From a checkpoint of a small transformer trained on Wikipedia.
Architecture: no biases in attention or MLP, embeddings untied during training, some layers without attention, local attention windows, capped logits.
Each number is 128 + 24 x the weight over its row's rms, rounded and kept within 0 to 255. Layers, rows and columns count from 0. The size above them is the row's rms in percent of the matrix's.

# layer 3 MLP up, 1344x512, rms 0.062, rows 943-967, columns 384-511
size [ 87 118 103 107  87 104 104 107 100  93  92 104 133  99 109 112 102 104 100 100  97  89  88  95  98]
[[151 129 144 130 148 111 145 106 150 121 129 134 148 148 101 143 102  98  86 120 117 153 124 131 150 145 105 107  90 122 122 139 163 179 185 126 164 118 114 120  92  71 122 119 147 138 183 185 117 138 166  97 129  87 121 171 153 135 112 146 108 133 197 177 162 136  81 139 119 120 119 161  82 129 117  98 175 111  88 122  95 101 143 134 139 109 103  98  98 112 130 163 119 182 100 155 140 112 140 139 152 113  92 101 118 127 117 119 166  82 143 145 152 120 148 120 162 113 135 131 108 132 128 140 148  89 117 118]
 [ 95 173  72  81 163 122 128 149 145 100 158 143 187 123 168 152 136  43 160 130 154 114 120  97 139 162 124 146 129  91 109 123 117 164 109  82 128 109 149  99  89 159 136 107 144 112 165 109 144 174 136 151 135 135  97 125 135 100 114 129 127 149 111 113 144 118 157 112 121 137 138 136  87 119 126 137  75 117 129 119 102 140 128 113 158 103 122 123 104 166 121 109 123 144 175  99 139 110 135 125 103 165 142 140 144 126 139 154 136 119 112 126  68 133 141 105 140 139 108 113 162 140 107 117 120 124 101 136]
 [113 118 106 131 146  92 105 101 160 112 127 112 116 130 151  97 148 112  96 179 155 118 146 114 114 148 151 122 133 156 174 125  80 168 132 139 135 149 186 167 103 135 110 137 131 168 126 138 107  94 115 123 135 152  96 139 136 138 102 141 143 144 116  98 144 159 118 195 127 162 152 116 146 112 120 106  95 129 127 110 114 118  97 121 126 123 104 124 119 138 162 118 135 107 166 148 109 156 176 138 118 173 143 168 134 110 106 152  88 136 108 109 180 115 126 168 106 169 119  76 123 113 159 116  96 192 151 117]
 [120  91 140 130  87  91 123 187  98  90 103 136 145 111 129 122 104 118 148 157 153 154 143 147 114 144 112 133  62 144 145 150 118 127 181 146  88 112  83 138 129 119 122  83 171 128 106 109 128 144 130 147 139  95 135 114 135 146 125 140 131 141 116 121 122 162 145 114 155 107 117 128 116 139  90  90  96 108 168 118 188 130 160 120 100 138 127  73 159 136 130  82  93 151  60 110 106 138 118 144 117 119 145 161 122 122 115  72 134 136 124 126 116 152 109 158 120  96 104 138 134  98 143 162 133 119 118 145]
 [131 132 112 142 117 100 106 107 108 145 119 109 131 133  83  87 143 135 104 109 145 136 134 115 148 113 150 128 138 111 108 141 115 121  74  91 130 152 160 157  95 128 122 121 123 154 122 145  87  94 138 171 146 137 125 153 143  90 120 136 106 148 138 123 114  86 114 125 131  50 140 138 163 175 104 101 118 164  96 120 142  93 113 113 159 127 134  90 134 137 135 108 126 132 115  94 102 102 132  92 132 189 181 120 127 144 124  99 143  97 141 131 179 144 121 131 126 137 121 143 136 116 108 156 169  84 161 117]
 [115 122 157 144 129 116 137 116 118  80 106 186 163 133 148  71  99  77 139 150  93 130 164 102 134 128 124 133 113 132 125 173 119 107  97 122 114 141 149  56 135 156 167 155 116 153 163 106 142 133 122  95 104 163 121 139 149 124 133 122 130 105 109 105  93 137  88 141 152 113 116 159 102 116 107  88 152 143 128 127 122 148 130 139 140 156 120 165 136 127 118 168 146 144 174 149 103 127 165 143 135 109 102 130 120 161 106 164 143 115 143 154 196 112 165 126 119  63 140 108 140 120 119 119 135 174 110 108]
 [104 104 122 112 128 135 112 146 118 102  85 127 111 135 113 127 132 146 126 137  95 129 146 145 112 101 149 139 112 113 151  90  97 159 172  97 173 141 141 120 149  85 160 113  92 122 110 178 112  64 132 121 156 120 156 124 104 132 121 113 131 125 148 117 123 131 112 126 117 156 120 134 122 112 146 158 114 167 109 150 107 107 115 162 117 137 152 161 135 118  92 140 204 125 110 183 146  91 134 157  96  80 113 134 142 129 123  89 124 138 104 135 133 114 124 161 139 124 152 139 132 124 156 120 133  86 147 121]
 [133 125 104 137 125 121 121 143 126 142 146 130 164 148  74 113 143 103 119 133 130  95 133 102 131 135 155 177 134  91 121  97 105 120  93 123 150 124 115 169 102  96 111 137 118 132 143  68 120 186 164  91 109 149 124 153 110 119 116 135 115  99 155 100 151 121 138 151 128 129 119  79 109 144  99 142 150 127  96 150 121 115 120 116  82 161 139 139  97  99 134 166 142 131 131 120  82 120 146  89 183 129 135 104 126 155 121 105 119 138 116 138 155  90 133 143 145 133 134 146 131 141 124 152 165 103 124 127]
 [138 120 125  79 117 142 176 159 163 120 119  86 120 161 117 139 137 168 109 185 171 135 147 116 126 154 105 124  99 119 142  93 135 109 142 102 105 112  78 164 109 118 151 167 138  93 124 140 168 142 177 149 127  92  91 143 153 132 110 141 128  92 123 143 111 146 110 119 115 123 122 147 122 116  79 104 130 173 152 102 127 128 153 140 143 169 131 110 121 112  53 123 115 110  88 150 131 156 146 122 176 130 136 127 129 141 142 137  89 105 178 131 105 153 152 141 114 101 133 132 113 127 171 143 105 145 140 142]
 [150 109 113 118 103 129 154 159 107  92 146 176 138 111 106 172  85 115 112 131 111 131 132 142 135 108 121 115 149  85 136 126 125  90 141  74 161 135 120  94 118 156 104 127 114 106 139 148 106  80 124 125 104 113 130 128 173  89 117 111 175 175 141 140  90 137 114 149 144 106 155 121 104 122 112 160 139 142 119 174  91 159 143 141 139 148 131  90 154  89 129 128 101 109 104 167 139 110 100 139 138 120 102 159 144 124  97 122 103  97 108 102  75 183 129 104 187 128 114 155 124 114 117 118 127 112 146 124]
 [ 95 118 152 140 150 110 144 120 135 155 120 178 137 135 124 129 162 109 181 119 170 112 139  71 119 122 115 117 130 169 104 108 105 163 142 130 145  56 164 110 107 120 131 112  96 155 120 124 135 134 150 137 129 133 100 135 109  88 136 112 127 103 143 125 115 154 101 152 134 139 106 111 107 140 132 170 123 146 148 124 119  91 172 147 132 111 124 169 155  81  89 123 107 117 142 127 140 162 143 145 112  96 125 136 167  92 117 139 152 148 126 142 172 151 174 110 117 119 117  98 130 110  71 131 121 142 159 153]
 [144 138 149  85 103 136 141 130 108 153 141 123 129 117 142 122  96 134 103 151  74 106 142  71 105 144 153 136 111 138  93  89 115 128 156 103 121  96 135 138 118 124 118  97 140 157  53 147 164 120 112 162 131 148 138 111 128 120 131 119 110 103 143  99 158 149 146 163 136 141 122 146 110 106 147 163 160 129 133 154 128 116 102 115  94 127 132 102 126 126 119  76 106 120 105 117 153 134 112 139 122  84 136 131 103  91 114 121 185 126 144 124 150 156 130  83 166 112  85 145 130 189 119 119 138  98 160  98]
 [145 109 105 118 182 119 127 148 152 127 124 125 122 144 122 131 106 159 100  79  87  84 108 128 114 140 143 118 149 155 123 135 122 138 102 121 137 122 112 120 111 130  97  90 161 148 130 149 133 155  98 123 132 167 136 134 180 105 144 168 115 150 108 131 120 123 104 134 111 151  88 103 139 140  95 126 110 156 125 142 142 114 137 118 135 144 121  73  74 143 148 129 147 160 123 134 179 110 142 113 106 117  98 115 136 120 136 112 135 102 122 145 152  91 154 116 143 128 136 127 160 121 132  91 157 108  76 140]
 [129 122 119  77 126 119 168 114 122  82 151 143 133 139  95 122 127 138 137 150 169 156 156 115 123 121 119 122 155 127 179 118 175 109 144 132 114 137 118  92 123 140 138 135 105 118 103 130  78 142 111 190 134 100 142 148 141 138 162 115 129 108 147 155  94 145 134 158 145 118 116 117 130 132 145 108 128 165 150 146 117 170 133 135 126 104 152 170 107 146 114 119 121 102 112 133 114 113 135 125 170 141 131 110 127 122 116 131 132 109 111 135 145 139 130 158 136 124 141 168 146 116 143 172  75 136 123 127]
 [107 102 149 132 139  87 125 112 156 157 107 167 140 146 133 119 147 131 119 166 115 113 161 134 101 155 133 140 117 108 158 178 109 143 133 153 119 120  92 150 136 103 121 138 141  99 108 114 108 109  96 113 113 120 102 140 109 119 128 127  97 126 120 120 145 138 135 133 120  85 118 122 121 154 188 141 134 116 142 128 124 141 131  88 128 103 132 130 150 126 116 148 102 130  99 103 105 165 170 149 138 158 166 110 118 140 137  81 131 148 134 150 112 125 171 112 125 177 144 122  96 104 120 102 126 117 127  55]
 [ 98 131 148 121 131 111 102 113 134 120 134 106 176 140 129 136 137 113 110 174 145 122 173 153  91 128  96 152 120 156  94 128 128 117 111  94 177  99 124 103 118 109 127 136 159 138  94  93 163  98 158 174  70 135 103 147 102 137 189 109 112 143 145 120 130  67 149 132 141 108 174 107 102 135 156 127 137  94 171 131 127  74 100  97 111  80 109 123 142 116 167 120 142 105 135 159 122 107 125 113 120 140 122 114 172 103 121 131 130 132 141 136 150 119 137 147 124 160 149  92  54 119  81 133 115 158 144 135]
 [ 99  87 122 152 159 164 137 147 170 146 102 148 150 115 166 139 116  78 154 112 127 138 125 120 122 120 158 101 159 110 100 156 134 130 136 109 146 164 141 133 113 152 132 112 121 161 141 105 157 107  61  80 135 106 133 149 164 126 124  80 149 114 139 127 145 152 155  82 148 113  95 118 125 128  96 121 132 156 108 122 144 139  96 143 112 143 111 111  76 177 124 101 158 116 143 116 125 165 112 151 113 162 151 141 116 119 155 108 169 147 126 174  97 104 126 105 127 168 121 135 120 132  87 127 171 108 138  77]
 [ 99 103 116 105 116  82 150 115 137 129 140 143 102 161 135 124 108 142  98 155  80 144 129 124 144 130 116 111 107  96 100 109 104 129 132 169 110  99 154 103 137 128 136 143  72 161 116 123 141 114  82  97 138 127  92 137 139 135  76 154 114 100 104 126 143 103 151 122 139 137 131 109 106  89  81  89 126 140 116 118 140 132 163 111 161 137 133 125  78 112 120 132 156 140 120 153 134 152 125 138  84  94 120 112 109 184  97 132 161 139 123 120 122 108 137 176  93 148  94 124 123 133  96  90 113 111  89 116]
 [151 145 124 107 114 202 147 115  84 103 119 108 112 148 171 146 138 164  90 119 134  39 101 117  88 169  95 165 156  90  80 115  99 148 109  84 142 128 180 130 107 140 125 125  95 176 102 114 111 119  87 111 115 126 144 164 132 116 115 166 119 180 142  99 135  98 104 161 149 120 140 143 148 139 125  87 133 158 129 176  81 114 134 157 104 118 138 101 127 161 140 136 142 152 131  90 131 138 127 111 138 128 143 116 166 133 138 127 106 120 136 167 109 149 147 119 166 129 177 120 129 113 177 134 146  99 122 112]
 [141  96 168 132 128 136 118 130 126 133 124  99 157 140 116 128 132  88 101 168 138 124 112 172 101  91 102 146 144 127 127 113 143 131 122 130 153  98 106 125 138 134 138 120  99 153  95  56 131 139 102 151 139 101 113 148  90 138 171 139 147 115 128 107 122 155 151 134 123 136  90 100 136 125 128 116 141 139 112 118  79  93  90 121 111  95 124 119  93 128  94 113 159 144 154  59 120 140 136 127 147 114 120 118 157 129 118 150 111 146 131 140 139  91 143  92 141 121  96 152  87 105 127  94 120 163 141  77]
 [108 173 126 174 134  93 119  62 148 107  79 119 136 170 104 147 136 126 108 129  81 135 147 107 138 106 157 149 114 136 133 117 110 116 166 138 107 114 132 143 161 105 116 126  94 116 148 138 189 109  96 146 122 124 132 126  71  96 147 151 108 136  73  94 162 139 144  95 153 117 118 146 148 176 140 126 126 175 130 143 142 166 174 104 141  94 113 145 142 129 115 131 150 128 133  83 155 179  96  99 109 124 127 120 140 185 111 144 153 100 105 128 130 174 146 138 154  99 133 135 122 137  98 126 134  61 109 126]
 [163  91 131 118 129 129 159 142 138 143 139  72 194 121 102 149 134 145 122 144 106 142 109 142  79 114 103 127 137 148 129 150 164 124 149 150 149 115 111 153 101 113 137 142 144  74 120 125  94 102 114  72  94 137 134  98 143  77  83 185  76 158 110 154  94 140 126  77 130  80 101  86 112 164 125 129 206  94 118 151 132 152 132 149  51 152 161 128 122 124 116 127 132 130 155 117 135 131 150 114 142 157 117 141 134 119 114 137 102 125 105 129 132 125 138  84 158 158 126 185 128 141 115 134 150 101 109 106]
 [137 132 123 164 115  88 114 146 131 169 119 118 162 121 153 137 141 132 144 137  99 138 155 151  75 188 130 132  94 107 117 180 156 132 169 122 128 107 171 162 172 105 104 156  91 132 184  99 144 155 120 156 133 121 103 153 147 103 120 157 103 118 135 129 151 138 118 126  97  80 127  74 188 149 124 168 124  74 154 133 115 132 182 170 161 118 118 132 122 133 132  93  77 160 149 109  81 107 146 121 148 118 104 139  70 101 105 138 140 137 116 166  71 116 106 120  96 147 133 122 120 124 125 162 132 111 151  70]
 [132 107  90 126 141 118 145 132 183 110 167 118 144 161 147 132 131 151 107 106 131 104 132 167 129 129 133 134 103 122  95 138 139 106 132 116 140 144 152 133 156 134 150 107 123 108 151 136 146 137 159 123  84 134 166 139 118 135  85 143  67 175 116 135 128 106  73 147 116  97 158 179 124 140  74 122 173 114 140 139 123 122 163 126 146 138 148 142 143 116  96 124 108 138 113 130 132  99 101 142 111  87 148 153  95 108 129 133 110 136 155 107 118 150 105 143 144 168 101 155 163 122 122  81 139 110 141 103]
 [117 170  85 133 148  75 124 149 102 116 127 128 128 119 168 143  43 114 112  95 160 176 133 103  79 152 124 147 105 182 125 128 145 143  93  99 126 162 112 106 109 142  92 146 133 156 146 166 130 102 111 111 102 105 113 102 135 118 127 137 133  91 123 130 130 133 151 136 129 117 153 123 164 121  85 124 172 144  93 118 154 142 101 133 114 160 120 131 122 149 127 101  94 174 116 104 145 121 127 131 101 135 102 115 148 181 108  96  95 153 144  95 146 160 126 148 117 133 135  66 111 187 135 141  84 134 134 134]]